From a checkpoint of a small transformer trained on Wikipedia.
Size: 2 heads of 64, vocabulary 1024, 7.83M parameters.
Architecture: learned positions, tied embeddings.
Training: a variant of SOAP for these matrices, 261M tokens, 3980 steps.
Each number is 128 + 32 x the weight over its row's rms, rounded and kept within 0 to 255. Layers, rows and columns count from 0. The size above them is the row's rms in percent of the matrix's.

# layer 5 MLP down (transposed), 640x160, rms 0.184, rows 83-91, columns 0-79
size [ 88 115  96 113 103 109  90  94 101]
[[145 167 117 127 164 125 169 169 140  88 123 146 163 153 119 121 174 111 141 134  71  72 133 160  91 155 123 115  94 140 142 136 189 122 145 112 131  97 166 180 100 126  71 135 115 122  87 171  48 133 123 114  96 124 121 144  75 162 155 115  96 173  76 161 125  72 115 114 114 139 176 174 139 155 118  84  98 120 124 105]
 [160 109  67 107  88 139  79 160 101 106 153 129 116 107 133 100 153  93  86 124 105  98 158  92 155 146 104 123  64  97  83 128 130 160 168 165 129 154  95 201 131  75 172 127 107 146  79 128 130 118 152 164 171 123 120  94 128 123 166  79 113 107 140 120 106 197 150 127 136 109  77 111  75 160  94  85  76  76  91 121]
 [146 161 134  87 197 126  98  82 112 177 169 142 131 137  66  68  95 120 112 113 125 134 138 117 150 133 183 168  83 138 151 155 192  97  68 157 135 141 155 153 149 109 165 161 123 113 125 173  91 137 138  81 165 147  81 196 129 158 154 110 123 139 143  90 208 110 118  96 127 135 137 123 147 148  80 114 131 136  84 154]
 [140 148  72  94 112  95 178 159 120 123 177  86 133 168 147 101 162 103 110 192 107 139 120  96  88  99 147 163 100 151 110 155 118  63 108 118 153 143 147  94 131 115 107 154 147 114 123 145 118 148 117 189 218 130 154  78 169 103 133 166 143 153 138 119 183 182 124 142 111 138 112 115 131 175 202 153 106 105  93 146]
 [ 88 117 153 167 101 161 146 142 141 138 131 131 103 132 131 114 113 110 175 112  95 187  97  63 183  86 169 168 148 142  71 115 126 114 117 149  82 127 152 106 158 133  93  79 101  58 174 146  74 112  92 169  90 158  76  99 149  52  67 127 145 111 136 152 101  81 147 139  80 141 166  93 115  95  91  93  95 151  90 115]
 [142 105  60 114 102 123 130 103 143 129 108 117  87 107 168 119 147 183 146 108 150 159 148 117 134  94 154 145 163 102 149 156  90  72  78 174 116 125  94 163  92 104 150 147  87 161 149 166  83 115 146 152 129 167 141 103 129  79 150 159 142  74 130 119 184 144 117  78 156  79  89  72 135 163 169 141 143 117 131 141]
 [168 166 130 133 117  88  76 144 111  84 114 139 134  72 131 177 145 125 134 123 144 170 148 161 105 175 111 186 122  74 119  76  85 147 184 121 143  97 120 108 139  99 128  95 148 113 119 173 127  99 163 131  90 144  87 134 159  80 157 137 164 123 104  81 121  83 167  89 154 125  82 110 150 151 100 156 157  91 115 103]
 [138  61 104  96 132 142 121 104 125 104 123  76  87 115 134  95  90 101 148  86 132 147 152 156 168 116  83 184 119 102  95 111 126  50 152 121 128 109 188 139  81 127 180 109 157 162 169 127 128 100 197 138 105  56 128 139 148 107  95 107 174 119 116  79 181 153 122 224 109 123 105 141 104 158 110  75 120  30 164 162]
 [119 106 150  69 108 155 117  99 112 165 101  88 165 118 122  99  95 120 120 150  82 135 115  95  81  98  94  81 108 159 207 121 138 119 148 148  80  89 140 162  97 116 175 141 122 104 106 101 166  94 172 161 116 172 153 140 136 137 116 117 165 141 108  84 144 204 133 102 171  90 155 122 158 202 138  90 112 143 138 107]]
# layer 5 MLP up, 640x160, rms 0.198, rows 84-91, columns 0-79
size [112  90 107 103  99  95  88  89]
[[199 127 150 144 140 100 136 103 157 139  88 116 163 172 174 113 159 117  88 101 135  88 113 170  88 104  90 110 157 144 113 121  42 157 153 106 159 161 133  89 170 126 179  80 147 160 194 133 106 138 152  63 101  81 152  77 125 114 166 122  55 148 119 139 129 184 160 123 116 130 133 135  83  93 110 141 114 128 148 102]
 [125 102 123 141 133  70 129 121 108 141 105 125 106 149 154 161 134 123  88 155 115 111 100 122 158 158 147 122 119 145  92 153 124  67 219 100 200  72 134  56  84 114 100 105 111 157 162 135  94 119  93 142  80  72 115 147  75 110 116 129 106  94 170 169  87 107 106 125 133 170 166 126 126  76  76 121 144 131 170 127]
 [172  91 134 133 188  75 135 132 111 161 130  96 122 147 145 127 122  96 134  68 156 136 130 170  99 173 136 102 166 119 124 127 107 163 125  92 143  98 138 101 150 142 187 134  63  74  97 105 112  92 164 132 134 150  94 117 153 133 120 125 137 123 142 113 113 106 146 172 108 145 173 118 135 142  78 124 122 177 164 183]
 [ 32 163  93 122 145  90 155 152  64 120 118 154 103  61  97 120 121 111 176 149 159 186 137 124 138 101 107 139 186 165  93  76  71 123 140 142 153 113 125 110 170 149  60 132 173 129 111 110 172 182 129 122  65  73  48 142 165  83  83 157 178 153  96 128 113 140 129 114 125 117 151 190 148 129 131 136 162 149 151 151]
 [163 117 191  76  93 222  87 150 160  93 131 124 175 120  57 103 125 194 130 111  89 149 133 170 163 135 150 132  83 115 145  67 117 128 118 122  81  93 132 168 116 122 140  74 106  82 151  62 112 116 114 140 108 106 101 123 154  60 163  42 120 129 152  94 133 131 166 183  68 166  94 130 108 108 145 103 109 184 164 163]
 [152 113  99 117 131 120  68 182 115 163 137 121  67 101  80 159 176 149 154 181 131 104 162 123  98 179 117 115 140 143 133 105  77 120 191 179 118  79 134 182 130 151 172 123 125 160 102  99 218 103 136 135  99 147 125 129 150 128  79 118 132 138 113 136 128 157 115 161  90 195 114 161 111  85 105 120 117 130 103 177]
 [137 138 167 126  72 109 120 152 187 144 173 101 139 167  95 140 139 166 102 159 100 158 116 161 140 154 110  94 147 161 193  85 106 135  84 112 157 152 101 142 158 109  96 155 110  69  70 138 127 141 121 128 115 142 172 134 146 157 117 141  98 138 152 101 105  93 110 102 172 104  89 121 117  73 174  61 157 180  74  59]
 [138 146 111  94 136  75  94 124  89 102 162  78 157 147 171 152 127 136 156 208 136  64 124 170 199 181 131 130  91  68 134  90 161 125 128 181 139  93 134 147  91 163 112  95 107 114 175 109 123 173 120 126  78 201 111 116  97 128 163  79 122  96  86 159 174 132 115 112 148 157 146 151 115 139 111 129 126  96  95  86]]